Each number is 200 + 40 x the weight over the matrix's rms, rounded and kept within 0 to 999. Layers, rows and columns count from 0.

# down: layer 7 MLP down (transposed), 1152x384, rms 0.136, rows 1001-1018, columns 0-191
# up: layer 7 MLP up, 1152x384, rms 0.229, rows 1002-1019, columns 0-191
down1001,165,201,186,177,159,167,195,240,201,277,208,205,189,212,264,173,216,195,220,260,189,184,219,174,102,190,212,269,237,221,127,253,228,177,178,171,210,293,156,221,198,181,194,159,179,303,238,302,195,163,216,205,232,172,194,182,289,170,149,201,220,210,223,289,178,244,251,174,193,142,141,248,280,216,232,148,187,250,213,188,192,161,232,239,228,185,260,191,172,195,223,159,237,241,155,215,191,201,149,175,201,193,223,231,239,276,183,156,271,192,250,198,182,181,221,222,194,282,252,249,226,205,139,200,154,221,195,159,214,142,215,248,197,213,189,219,226,196,239,173,152,177,268,155,195,190,221,179,210,143,268,196,229,152,180,210,204,156,197,154,194,192,251,199,132,196,187,203,221,194,137,205,251,194,160,210,180,225,155,276,145,154,153,226,179,136,162,143,205,177,232,164
up1002,144,160,216,210,143,207,249,199,243,238,195,231,228,231,183,152,218,231,162,257,240,169,177,174,179,172,232,213,167,226,199,216,155,203,200,173,192,210,181,170,229,237,261,191,223,189,204,192,221,185,246,164,146,202,191,189,200,234,191,237,220,115,174,156,270,279,182,143,176,151,216,189,158,204,225,146,277,233,144,144,235,210,222,149,200,137,181,207,187,160,243,187,237,210,238,240,173,233,131,167,175,230,190,131,172,225,160,221,144,233,250,250,210,148,216,166,218,200,224,181,236,179,190,259,239,210,176,174,232,238,225,272,134,158,260,271,138,218,187,170,214,286,192,121,174,103,103,246,167,235,245,184,209,168,197,147,197,198,197,189,216,145,234,280,173,210,202,227,200,218,213,194,227,225,201,238,275,220,193,243,165,148,249,162,169,270,283,172,164,198,221,207
down1002,233,227,213,226,207,191,124,207,208,190,279,159,171,183,203,228,179,201,201,154,144,212,208,220,202,182,208,167,226,159,200,228,273,200,206,180,175,264,222,197,142,128,150,169,221,188,186,201,225,180,217,230,206,197,222,149,231,129,208,190,132,197,215,205,227,125,201,267,182,241,203,213,230,242,228,248,162,171,256,265,180,223,192,222,200,207,237,249,139,247,158,214,170,172,200,148,270,161,250,235,201,199,191,257,235,203,208,204,200,169,137,113,216,228,208,234,200,184,228,246,153,174,174,199,198,214,169,258,150,177,224,101,254,241,148,181,179,140,200,264,170,167,193,265,202,235,277,202,219,161,194,233,177,264,170,224,196,213,234,197,212,227,171,134,289,177,216,234,177,139,221,174,197,217,202,128,144,239,227,182,224,202,260,264,192,174,194,234,178,175,155,183
up1003,179,123,180,96,135,233,187,223,164,197,173,125,178,233,172,193,213,242,166,217,220,222,258,204,212,266,193,191,278,192,179,212,285,181,237,205,157,194,191,199,210,193,183,160,170,266,197,167,205,178,154,174,269,231,164,214,181,234,199,173,188,120,251,244,192,180,165,201,187,169,188,171,191,256,204,247,184,125,157,186,249,203,213,174,238,280,217,206,146,150,183,214,174,229,230,212,186,190,231,118,183,262,186,161,175,219,160,250,218,273,178,180,251,226,196,203,205,169,207,227,161,167,158,159,210,225,181,263,233,185,192,167,146,307,206,222,202,226,160,205,180,156,230,194,135,202,217,278,252,217,159,216,148,151,202,228,93,249,204,162,276,202,209,232,187,177,230,200,223,210,214,245,122,275,183,156,242,266,210,252,167,159,253,237,177,260,203,214,221,215,129,181
down1003,139,229,203,257,279,153,185,181,277,261,236,282,124,193,240,185,176,158,270,185,163,222,153,212,144,96,224,260,111,177,193,189,201,245,190,150,242,204,162,203,215,200,221,211,203,207,193,242,241,182,241,266,197,185,201,193,221,196,256,186,217,232,158,192,236,241,218,157,191,250,224,218,126,198,209,208,199,230,216,228,218,205,228,227,199,142,211,164,249,226,190,237,226,159,178,224,216,172,166,191,150,223,162,263,196,196,223,158,150,130,273,195,160,201,153,219,244,230,230,228,243,234,265,171,195,175,217,155,74,176,240,228,206,139,197,221,216,112,236,260,168,228,161,156,288,221,173,109,187,187,222,177,266,299,238,174,261,153,231,259,186,240,203,210,173,216,165,204,208,159,223,203,194,210,187,244,145,141,218,185,224,238,196,127,206,153,210,207,156,143,273,143
up1004,229,204,134,192,231,175,200,121,241,129,231,158,243,214,182,279,213,239,236,206,244,204,193,207,201,213,239,219,182,234,211,176,182,234,198,224,224,211,246,179,250,186,168,173,172,209,247,177,193,191,180,211,204,209,251,212,242,187,259,213,158,251,164,187,195,177,190,209,189,200,201,250,239,173,227,233,177,206,205,237,216,225,186,125,204,172,247,155,206,194,231,177,264,193,136,243,255,175,209,164,139,252,207,184,148,234,262,215,205,212,92,270,249,145,167,195,220,182,160,211,193,221,229,155,227,186,167,202,119,147,211,191,219,190,98,268,228,190,223,196,194,249,222,126,232,150,277,261,207,211,153,148,192,170,213,149,250,158,233,195,218,234,184,222,235,157,280,197,167,158,230,166,241,251,253,207,165,196,211,200,203,152,186,225,215,123,172,199,194,233,247,241
down1004,164,196,250,222,200,200,158,290,194,200,165,269,193,186,212,136,173,163,148,250,172,210,199,191,181,219,142,196,192,204,170,209,142,129,208,167,166,202,186,248,207,204,234,188,214,171,164,231,179,196,238,192,213,229,147,194,194,242,186,186,213,209,173,239,263,212,183,183,184,157,171,189,162,242,191,207,204,228,171,120,190,225,194,225,216,227,139,246,204,193,198,232,147,172,224,172,174,212,216,246,241,126,189,224,190,148,175,194,188,180,240,133,136,222,188,186,173,214,255,170,167,187,178,254,213,206,201,233,232,216,208,225,139,239,286,99,199,201,186,167,222,137,209,264,194,236,146,168,141,235,229,254,216,266,225,261,141,201,178,233,145,180,222,258,194,267,130,224,249,256,137,209,217,162,111,165,153,199,206,227,135,269,211,175,198,285,235,205,214,149,173,186
up1005,218,249,124,263,233,258,157,239,222,192,135,226,191,204,268,163,152,210,150,271,153,144,227,213,189,160,145,192,291,221,132,205,177,160,223,160,223,186,189,180,211,248,222,198,183,224,197,178,166,216,205,154,228,175,301,161,263,183,136,235,170,201,151,260,300,172,210,304,236,227,176,176,187,210,209,179,157,221,188,197,193,204,173,148,172,209,229,202,192,173,218,228,163,229,180,255,185,175,145,233,187,244,245,164,185,276,285,237,238,177,243,164,211,206,165,236,210,209,163,194,175,219,295,209,125,277,215,144,190,238,196,202,228,180,211,116,177,193,198,224,101,147,301,201,184,212,199,266,220,143,280,255,154,256,156,235,171,174,258,250,156,150,231,240,188,170,210,222,232,209,152,168,266,217,167,161,122,246,207,191,156,231,196,136,167,217,134,214,186,175,164,149
down1005,176,142,234,187,252,144,217,211,215,200,282,185,214,198,176,271,226,196,310,185,261,222,162,231,239,242,208,177,105,223,234,180,213,204,189,237,232,177,181,198,161,182,194,228,242,149,239,207,200,195,191,188,216,224,189,198,172,258,245,156,240,155,220,173,177,183,221,125,196,199,219,229,219,197,227,190,166,216,195,202,183,258,192,222,205,204,195,231,136,145,199,154,302,175,233,196,157,147,236,146,226,224,164,254,236,169,202,164,141,174,80,259,188,171,201,181,148,182,184,202,153,232,72,194,253,194,174,214,237,187,237,226,211,198,211,273,215,214,187,215,260,244,148,164,190,175,209,182,160,243,140,135,222,161,243,160,193,169,189,140,233,223,193,94,201,174,171,193,193,204,218,232,200,173,247,194,204,138,203,229,250,201,230,193,167,171,266,163,250,264,138,196
up1006,224,216,156,220,139,156,195,224,199,236,253,161,146,239,289,245,269,118,176,193,142,216,252,125,239,208,179,190,167,124,243,183,267,202,161,242,207,243,229,177,184,223,202,190,180,214,185,161,184,175,189,208,182,202,223,206,115,252,167,231,268,199,238,124,180,197,214,272,173,197,218,212,219,189,136,180,181,144,168,201,161,241,137,211,182,238,211,156,213,241,188,149,254,215,203,137,181,188,147,218,212,214,183,257,257,237,177,196,228,221,223,176,191,196,214,205,232,178,119,244,172,218,204,226,146,269,263,177,163,210,212,183,229,163,205,220,142,248,236,220,200,184,288,246,223,164,153,195,159,270,239,152,209,215,197,230,254,253,245,237,178,204,172,175,137,117,172,242,278,187,244,174,131,123,198,218,193,211,105,193,170,187,251,196,234,230,192,142,158,314,174,161
down1006,187,194,211,192,236,231,164,210,148,194,115,253,233,204,108,153,95,249,200,237,230,204,223,225,143,251,163,190,191,268,122,236,184,210,260,192,205,150,180,206,197,183,214,246,203,217,173,185,205,229,192,195,232,234,190,211,236,184,202,185,130,303,207,271,221,196,229,186,200,176,200,227,225,220,183,191,206,260,261,160,203,177,227,193,152,194,184,229,185,243,261,223,147,202,192,238,164,206,223,159,202,178,216,215,197,218,176,225,208,224,189,214,208,225,194,212,217,217,205,138,260,224,194,182,230,189,185,252,217,249,244,193,160,216,234,175,243,169,206,223,161,190,177,136,145,194,191,153,282,126,158,239,158,158,220,157,132,175,141,109,218,248,209,187,265,225,194,149,160,275,227,219,243,191,167,253,204,237,237,185,241,217,140,132,177,197,195,226,193,146,239,184
up1007,223,198,181,189,180,211,264,212,248,220,217,158,221,256,201,159,239,177,238,134,232,188,158,221,131,163,254,187,244,179,140,223,185,125,174,254,173,267,203,253,144,181,187,245,207,174,203,64,218,172,196,304,207,257,232,285,235,276,176,200,213,134,160,161,162,150,245,154,200,123,237,200,178,192,157,158,231,207,157,261,194,133,221,193,178,214,127,180,167,211,114,239,203,219,259,207,183,221,232,152,206,156,230,162,208,180,238,152,194,185,245,175,182,219,244,153,180,202,189,202,226,237,266,171,249,173,218,188,201,203,273,210,228,184,189,246,209,213,248,161,136,238,220,250,191,219,164,199,173,214,225,168,254,248,211,283,181,207,243,224,237,226,193,254,230,206,232,186,224,174,249,225,211,236,186,279,205,183,233,154,234,251,154,154,239,158,219,264,235,213,296,142
down1007,244,201,233,290,245,146,222,220,210,211,181,259,206,176,177,176,132,295,245,220,189,209,228,193,219,209,163,188,161,235,192,205,214,235,160,161,171,217,235,205,214,181,197,156,203,189,207,227,174,236,163,133,199,169,137,215,234,186,184,190,186,211,157,191,233,229,159,187,127,244,220,168,248,248,196,288,194,192,205,131,172,266,223,141,258,176,281,250,204,182,190,231,165,246,143,163,233,254,184,186,234,246,183,223,261,161,163,245,225,231,163,247,199,210,161,211,131,249,163,174,171,211,187,221,188,221,252,206,237,119,121,167,235,201,259,176,252,211,181,307,222,184,182,222,205,165,239,210,232,257,166,177,170,235,181,163,231,161,180,250,132,196,147,197,161,222,227,148,234,186,206,154,241,170,234,148,234,112,188,240,167,251,191,237,178,238,160,167,227,253,83,204
up1008,81,243,225,179,241,182,120,203,167,152,221,231,233,243,210,270,125,146,140,208,213,171,212,213,182,187,176,194,175,182,176,150,181,322,208,168,189,185,203,209,213,208,188,272,244,196,134,231,192,258,200,210,234,171,220,140,189,270,245,254,173,183,216,195,129,220,100,216,212,219,271,186,221,198,165,195,121,198,251,195,202,209,186,264,215,198,204,151,228,211,180,143,272,258,146,189,187,238,230,281,190,189,284,190,212,213,194,136,155,192,190,239,231,236,240,152,224,224,153,202,232,189,176,223,189,220,201,200,157,200,113,204,218,236,247,158,195,299,187,248,193,260,148,181,169,215,175,134,210,243,219,211,234,180,222,150,220,131,228,158,141,151,250,183,188,170,170,123,208,254,124,233,172,191,207,204,187,222,148,250,189,144,210,191,142,168,189,236,216,220,155,259
down1008,305,175,183,193,187,262,200,246,250,201,193,211,253,174,189,148,234,203,207,164,117,182,224,170,196,241,170,244,251,172,197,238,200,100,222,233,211,221,187,193,233,167,198,184,169,277,223,241,180,123,230,196,144,238,252,194,200,214,159,177,194,213,183,227,193,200,262,192,193,116,142,194,244,152,204,140,333,242,179,178,155,223,163,134,176,180,240,261,173,190,225,200,188,207,196,272,229,189,246,178,177,162,129,211,154,175,196,203,197,257,152,156,159,160,158,214,154,223,251,238,197,212,224,261,219,228,217,202,217,224,212,244,185,209,278,225,215,138,222,200,179,142,285,197,186,202,290,260,151,121,245,195,194,215,216,220,209,205,179,292,215,213,200,253,189,222,151,256,191,230,226,194,189,184,224,183,218,195,234,157,202,210,179,212,222,229,226,163,164,167,183,188
up1009,237,262,204,238,205,195,221,198,281,191,246,180,236,210,290,212,168,190,273,215,143,221,278,196,201,185,225,226,131,230,188,221,221,216,173,203,228,116,166,245,195,225,245,228,182,238,205,171,232,185,234,148,122,258,245,182,228,198,182,177,238,186,197,200,225,220,211,271,179,230,229,169,170,212,169,242,197,218,235,141,278,162,161,156,182,179,120,246,302,115,171,268,167,207,233,225,160,189,290,207,297,245,206,162,177,202,154,161,169,277,215,205,170,223,203,222,195,172,162,249,226,123,158,130,170,168,172,163,207,176,146,221,231,177,142,201,219,202,264,247,171,200,210,236,177,225,167,140,222,204,281,197,265,217,263,173,169,179,93,199,204,175,185,217,221,176,186,240,212,228,197,180,99,187,173,197,181,152,169,232,226,208,219,154,140,200,258,195,180,254,310,235
down1009,215,94,61,254,246,233,160,184,157,229,221,220,251,221,245,247,185,214,200,291,201,197,173,203,212,191,220,224,230,183,176,212,163,270,133,207,162,241,182,257,244,191,221,281,244,158,187,205,243,201,195,149,213,195,209,252,188,210,160,198,196,174,208,228,232,248,233,152,216,149,167,159,254,252,198,271,222,181,149,185,197,205,233,279,190,222,220,137,186,182,206,198,224,226,180,243,206,199,195,265,148,220,139,204,212,130,187,132,203,171,76,160,249,188,169,149,254,190,190,223,181,120,237,213,179,243,201,161,176,210,204,243,221,156,166,211,216,162,246,178,225,248,191,183,216,223,199,174,232,194,116,231,255,215,200,243,201,225,208,207,178,268,172,193,122,187,150,200,175,145,151,252,246,224,257,221,167,172,212,213,218,224,116,215,218,214,199,191,236,232,150,138
up1010,253,194,187,209,231,164,178,195,248,136,198,222,167,248,142,186,224,230,184,162,182,178,191,259,205,203,159,217,206,272,266,163,217,226,196,176,129,236,196,246,243,188,207,187,153,228,193,216,176,86,156,196,222,161,210,177,221,260,172,170,231,158,173,207,223,199,284,200,190,164,223,184,151,221,167,186,152,216,253,194,152,170,225,201,209,264,215,218,184,169,165,163,155,226,149,98,206,276,196,243,204,207,229,145,190,156,263,103,215,227,170,220,150,83,248,282,206,229,206,170,251,233,210,202,176,157,168,168,165,167,112,279,189,191,270,182,239,194,182,247,216,180,153,201,105,171,261,121,232,209,204,175,208,207,206,188,200,202,210,233,217,245,193,181,219,179,218,172,184,208,233,284,196,265,197,206,235,212,239,168,253,141,183,123,219,254,212,160,204,249,192,224
down1010,159,169,210,213,229,204,201,201,188,193,193,169,223,128,257,143,167,187,192,227,250,181,192,156,248,231,235,212,188,162,166,263,208,150,248,198,195,174,142,156,215,196,130,210,221,114,197,140,207,278,226,186,162,237,187,191,226,177,194,231,191,225,247,203,220,193,127,207,241,235,145,229,219,140,204,159,176,210,200,211,300,241,227,207,140,133,162,219,231,202,230,267,146,212,253,210,216,136,215,179,166,133,199,236,203,201,169,267,211,224,248,237,236,320,206,164,178,164,205,201,149,229,218,232,199,203,229,212,219,201,308,174,199,217,98,227,190,227,264,168,223,184,143,221,265,219,195,202,186,189,196,218,163,208,174,208,209,195,182,150,187,204,212,182,142,259,177,204,259,206,234,162,229,140,207,200,203,175,137,220,186,217,271,253,212,195,196,233,180,186,241,163
up1011,220,199,185,207,261,166,229,155,208,211,241,227,198,172,131,200,234,245,217,104,196,129,149,279,213,226,230,199,202,209,253,137,187,184,211,209,134,262,190,270,174,227,200,160,210,256,201,211,242,280,136,225,165,142,165,203,181,218,135,264,254,207,166,326,128,232,192,132,225,186,220,219,217,177,107,218,205,185,234,259,189,168,230,189,231,248,166,248,189,213,161,239,246,287,254,231,165,156,152,161,246,308,184,180,212,190,221,187,147,286,224,182,153,227,264,179,222,182,262,153,167,173,273,198,253,284,161,216,118,218,246,203,105,204,195,200,221,280,162,198,299,261,164,242,154,208,193,241,160,227,178,192,190,183,223,238,173,145,137,199,217,120,221,180,179,218,241,206,232,166,242,228,257,111,208,236,245,220,136,190,214,221,202,170,112,172,202,199,178,220,195,117
down1011,179,233,263,219,170,191,177,191,212,215,205,192,208,230,245,196,179,170,224,230,134,205,325,227,209,191,182,267,219,264,123,266,182,215,174,219,235,234,183,156,204,201,217,173,189,206,173,209,227,185,245,208,209,210,161,116,211,175,168,229,195,244,181,186,225,176,168,218,201,231,162,247,187,187,213,245,212,231,169,181,224,238,149,169,187,177,261,146,179,219,114,218,198,147,189,194,202,233,219,207,148,176,200,251,245,141,162,227,260,138,163,212,203,208,213,202,236,180,149,179,284,240,161,206,184,164,328,165,245,126,172,222,333,232,176,236,214,202,262,181,105,128,226,224,216,193,185,200,249,206,288,202,226,167,170,172,222,243,166,232,220,219,186,160,196,210,155,263,194,244,192,173,107,245,198,166,154,219,242,263,260,144,266,216,236,177,192,152,150,245,159,260
up1012,172,237,166,240,232,230,191,224,226,196,178,207,164,238,108,161,244,251,178,218,202,177,167,215,203,254,198,232,207,203,209,205,176,219,217,169,258,197,208,147,278,204,181,258,271,227,184,210,159,133,139,192,249,198,165,271,197,199,182,172,251,179,182,177,201,231,191,177,235,142,193,286,256,228,138,210,185,130,173,200,210,129,194,153,200,206,207,219,213,157,197,216,152,223,191,174,201,170,218,229,261,209,249,189,217,143,217,128,202,203,211,183,167,168,229,246,182,248,156,245,174,229,210,191,262,185,195,242,283,138,214,198,173,162,211,173,135,190,273,235,194,187,161,192,182,261,90,145,213,213,227,189,276,197,144,145,246,180,164,213,194,151,240,238,220,202,216,181,191,238,253,252,147,172,266,194,192,216,206,197,174,163,231,177,221,182,201,192,242,208,236,213
down1012,235,161,220,222,205,198,177,188,141,223,202,242,210,196,252,238,136,180,238,230,167,205,202,172,237,179,237,158,159,193,179,168,223,216,171,209,218,191,141,194,97,218,234,128,219,242,183,303,211,204,209,211,213,226,169,165,197,187,165,222,186,260,211,227,216,204,228,163,172,225,225,206,148,205,232,182,195,267,184,230,200,222,224,264,232,199,255,209,238,219,210,149,246,261,192,232,244,163,146,143,150,233,182,232,214,222,190,265,221,172,271,152,207,203,121,163,222,180,183,196,264,192,199,190,178,213,275,222,99,219,169,198,181,220,199,254,227,212,199,190,199,217,251,228,168,150,285,213,186,204,168,216,114,209,220,218,194,191,198,166,239,220,169,195,197,167,149,275,143,268,161,133,193,207,187,192,199,150,255,117,213,191,139,236,200,192,238,180,171,166,243,239
up1013,211,194,248,241,264,171,180,200,165,195,174,225,276,153,154,192,193,226,205,225,224,191,231,188,206,145,242,217,188,199,246,176,179,171,183,200,289,208,205,189,232,177,250,230,180,178,207,218,160,197,277,162,230,159,153,253,180,207,142,217,155,134,264,180,216,123,247,238,178,158,262,226,138,178,290,244,230,238,213,217,185,228,181,231,187,209,203,172,137,140,200,129,214,187,275,205,262,223,195,180,230,144,194,207,129,223,183,229,185,173,211,186,133,167,188,196,172,227,295,182,227,202,234,248,236,263,207,192,220,114,181,293,240,216,191,215,250,158,191,169,224,260,166,186,205,174,135,256,173,190,259,200,215,197,245,186,145,255,163,178,202,181,226,259,183,109,180,182,204,194,191,137,209,246,231,139,264,259,256,224,191,157,186,205,194,277,242,239,202,257,207,216
down1013,226,185,192,148,159,205,174,190,233,202,190,199,200,247,201,232,222,210,187,229,135,237,163,182,160,195,134,233,197,201,174,198,229,197,226,206,169,255,228,205,184,223,145,181,244,250,181,203,192,225,171,241,200,242,219,202,257,219,236,166,195,263,125,281,162,268,112,203,228,229,150,150,251,217,171,140,160,177,192,163,182,199,230,129,255,181,244,250,257,282,175,268,158,171,191,182,154,177,206,187,181,215,194,172,213,177,208,197,211,199,222,152,237,245,215,237,195,181,129,197,194,218,181,231,161,189,153,159,209,279,186,179,176,203,231,233,167,238,242,240,242,150,177,221,200,227,236,172,214,206,185,186,213,199,208,176,246,118,181,219,190,246,243,196,233,273,222,275,208,221,194,255,176,183,171,294,143,140,214,196,227,248,193,228,204,187,149,184,213,160,226,163
up1014,224,211,170,251,252,219,225,197,246,269,184,178,237,219,162,170,222,249,163,166,232,197,232,178,167,149,273,125,216,174,148,186,216,205,220,159,162,156,216,139,148,199,214,222,169,231,230,189,142,176,290,172,164,221,203,184,123,261,142,245,137,238,153,208,159,204,211,207,269,199,213,213,87,287,234,101,186,163,260,186,218,147,213,129,197,198,220,254,221,160,236,256,181,235,297,241,253,223,221,183,220,264,191,127,221,130,96,162,335,142,156,242,262,160,256,202,101,254,210,176,288,236,195,218,181,326,213,159,241,238,185,208,226,200,117,200,254,189,225,161,209,189,216,169,178,217,126,277,115,234,165,166,203,152,205,123,201,195,188,181,210,207,211,250,204,218,182,304,127,183,147,203,205,225,192,281,169,200,173,207,208,164,165,193,241,201,197,211,180,239,192,144
down1014,152,152,248,205,110,142,216,166,104,298,214,109,236,196,154,208,232,173,273,203,211,243,208,191,281,255,199,220,126,279,220,241,178,168,179,245,192,183,175,228,98,216,224,133,160,174,182,162,170,233,219,149,242,220,242,232,259,217,206,236,247,260,197,207,176,185,173,182,202,234,157,189,290,90,160,137,169,204,209,158,244,203,162,198,207,253,199,160,190,162,238,203,104,227,151,104,146,218,186,236,236,176,225,262,209,187,228,218,94,169,209,199,230,208,193,166,184,226,166,222,200,193,115,236,218,235,250,219,164,226,204,278,195,213,205,197,231,238,194,242,181,178,206,239,296,238,182,179,256,174,209,213,241,187,255,204,159,215,179,227,190,150,117,181,163,173,162,207,192,255,178,289,243,168,228,240,101,177,204,219,202,229,227,217,132,220,204,283,241,181,184,181
up1015,231,129,207,183,165,235,177,183,146,195,189,212,172,200,202,203,221,224,178,186,203,199,173,235,185,203,194,179,203,167,186,161,162,172,222,196,176,156,188,180,252,248,216,228,153,187,279,176,157,144,230,232,183,170,302,252,239,220,223,296,243,168,243,205,150,220,236,183,240,243,294,286,115,231,200,256,185,163,181,236,136,217,244,244,215,190,198,265,175,164,187,167,220,225,263,161,177,112,196,148,222,162,193,187,149,254,171,231,174,305,187,215,135,193,203,172,176,242,219,219,200,190,199,229,235,279,154,150,242,130,184,181,214,214,174,193,211,185,187,267,203,213,194,187,217,146,127,173,203,237,235,154,164,200,217,169,186,229,261,209,234,209,248,250,251,149,234,202,273,251,178,210,194,167,197,158,198,233,151,239,223,157,224,190,136,209,230,105,240,201,241,188
down1015,250,229,209,173,226,183,194,224,234,239,261,196,213,185,239,232,98,197,207,197,219,188,304,133,185,208,166,200,171,151,269,106,226,257,179,186,223,244,198,258,190,127,140,234,188,249,108,234,233,210,180,134,280,164,190,129,156,211,196,148,161,251,220,224,186,174,243,267,244,203,227,151,216,219,184,181,196,205,188,149,229,194,171,161,211,257,165,183,190,172,156,264,171,115,202,220,162,188,263,249,225,184,185,112,240,218,163,180,171,111,182,182,222,217,226,228,185,227,148,170,288,180,207,146,196,228,203,216,191,182,255,151,197,191,183,228,197,248,272,128,167,196,258,184,185,243,267,220,169,142,226,236,258,185,189,221,244,199,172,163,198,167,145,178,250,247,177,169,128,187,188,183,195,196,147,245,173,131,238,193,220,227,130,170,224,171,232,194,255,178,214,145
up1016,200,246,205,208,239,196,302,167,190,229,131,197,185,151,190,98,203,169,286,147,190,201,163,280,135,185,166,189,197,225,159,183,243,208,184,280,194,265,219,178,252,244,253,118,202,258,145,258,204,218,144,213,114,199,243,222,126,187,91,294,216,116,118,276,231,184,210,196,227,189,165,136,188,215,196,269,199,168,148,242,210,209,207,230,184,204,214,193,220,184,206,176,110,228,176,206,189,270,228,214,291,289,186,263,115,150,316,192,190,178,152,134,234,259,232,231,182,171,166,202,194,188,242,192,192,206,193,204,221,232,224,250,225,254,225,200,187,215,218,213,147,223,172,165,220,169,200,191,216,284,207,201,213,150,196,191,233,227,164,236,201,193,170,176,163,203,200,236,219,269,221,227,200,242,297,233,250,215,191,185,190,213,183,132,147,162,214,123,180,193,195,202
down1016,141,197,237,162,235,99,129,219,174,219,233,207,254,177,198,251,245,266,171,270,176,212,202,183,249,135,220,171,206,135,237,175,206,206,191,165,180,223,184,195,170,234,133,143,209,193,191,178,199,261,214,257,132,157,188,183,209,220,214,152,128,220,234,143,188,213,218,232,120,214,266,316,205,135,221,162,221,195,148,218,206,228,136,243,220,275,164,200,182,217,210,191,201,227,228,189,275,208,220,200,198,101,285,136,217,286,148,249,246,242,173,265,108,208,155,92,191,260,184,227,172,212,173,187,215,188,231,212,233,254,212,130,169,158,183,150,222,258,203,249,242,198,261,232,236,280,248,245,190,203,168,221,182,238,207,198,232,140,136,213,157,254,143,283,141,182,205,228,194,187,190,124,193,216,131,207,123,205,218,280,249,152,280,150,213,135,175,242,181,172,200,180
up1017,238,242,217,248,190,187,198,183,163,193,160,180,179,231,202,249,171,177,177,217,182,204,215,173,241,217,143,146,217,194,283,132,259,153,159,164,175,209,210,165,190,200,207,230,210,276,172,260,172,232,204,192,203,170,270,202,247,227,222,200,253,192,136,224,287,173,180,196,257,205,191,199,212,247,174,196,202,207,181,120,216,214,158,159,218,263,339,171,157,215,142,212,168,164,197,201,159,172,186,202,188,250,147,201,191,186,281,184,178,125,193,131,176,152,219,164,185,253,163,276,145,163,191,155,176,218,158,206,228,267,169,211,215,186,218,61,200,161,210,234,202,224,118,218,248,275,165,139,204,186,199,190,232,187,153,187,148,241,183,207,257,178,165,150,156,216,214,216,238,213,227,158,222,202,206,292,157,156,174,191,227,140,75,210,247,253,216,176,160,234,189,110
down1017,189,175,154,211,231,228,221,144,125,222,223,200,183,138,202,255,268,291,207,241,185,230,153,145,192,200,179,243,196,188,145,237,166,265,194,204,228,205,237,210,173,222,185,201,262,182,213,149,273,127,243,206,209,113,202,208,170,212,155,134,218,308,232,221,148,217,151,195,182,167,284,197,204,205,321,202,221,130,236,223,221,187,226,193,158,124,178,179,237,142,224,205,184,250,187,221,234,248,254,216,218,141,194,205,224,236,168,225,178,248,149,224,207,242,224,191,182,181,270,211,230,266,271,181,216,203,159,244,186,166,255,240,186,220,188,263,242,160,185,210,231,184,222,205,239,167,190,235,173,234,157,164,177,223,198,162,265,146,267,219,173,213,154,203,195,158,169,208,159,158,159,238,200,164,176,165,294,227,279,138,162,277,230,204,176,175,173,172,219,189,216,235
up1018,227,169,180,194,147,232,148,169,223,208,209,225,204,265,171,155,165,249,149,167,223,230,204,160,116,187,183,105,128,321,175,218,156,193,186,227,198,211,187,208,178,140,213,198,171,175,183,129,223,208,113,214,253,207,190,206,215,178,169,266,183,203,122,221,172,268,231,185,211,156,208,158,180,159,259,218,209,210,214,218,163,217,240,233,145,263,177,181,250,221,160,195,201,221,186,214,219,158,230,184,76,198,235,166,147,190,184,166,187,240,219,198,206,144,192,152,232,176,213,135,186,186,235,181,242,241,211,233,237,163,224,162,143,275,257,178,205,93,161,215,225,271,192,212,236,74,155,150,176,212,157,200,166,210,214,269,185,142,164,127,195,173,265,217,298,197,229,212,204,182,156,232,235,203,212,152,176,247,176,223,204,131,170,183,166,159,195,202,209,130,184,129
down1018,298,207,243,233,220,193,200,301,239,192,171,148,136,182,178,248,207,201,155,274,155,180,229,213,243,181,257,174,230,205,171,161,162,247,183,258,177,60,143,114,214,191,165,205,176,231,239,172,155,158,180,283,181,168,231,229,224,221,212,230,236,253,230,167,226,172,184,204,224,248,179,270,167,256,205,226,219,161,203,198,232,180,177,197,99,170,214,170,164,175,274,203,208,179,181,212,161,141,175,185,184,212,222,119,265,100,139,131,211,167,53,275,212,249,199,223,147,249,228,265,176,122,229,230,168,271,236,153,153,263,223,231,229,197,168,207,143,212,149,219,152,161,225,167,235,276,75,316,233,215,246,189,240,206,161,230,282,148,227,165,218,195,113,218,193,199,226,266,293,166,53,162,161,282,162,221,175,231,275,194,174,171,120,174,234,298,194,238,261,210,192,194
up1019,301,212,157,210,180,194,106,242,211,262,153,158,200,219,186,236,134,221,293,170,203,251,212,156,168,176,180,193,181,224,130,184,249,153,155,192,136,232,178,238,214,286,217,171,205,156,188,176,186,211,174,227,182,178,190,242,222,192,224,176,215,210,96,166,191,213,139,181,242,257,193,287,146,222,175,159,170,236,110,266,218,96,171,182,217,294,235,147,186,230,206,284,291,145,129,184,216,292,129,199,165,237,192,207,175,224,120,203,202,271,86,267,209,210,241,228,175,205,138,159,152,245,200,224,209,220,222,241,206,195,152,205,222,176,203,179,198,208,198,168,187,95,145,220,168,200,220,201,222,118,172,226,229,154,182,139,196,175,232,211,226,269,178,160,216,231,265,182,175,143,227,178,181,143,232,278,194,179,252,232,262,173,194,220,107,249,157,182,234,213,187,221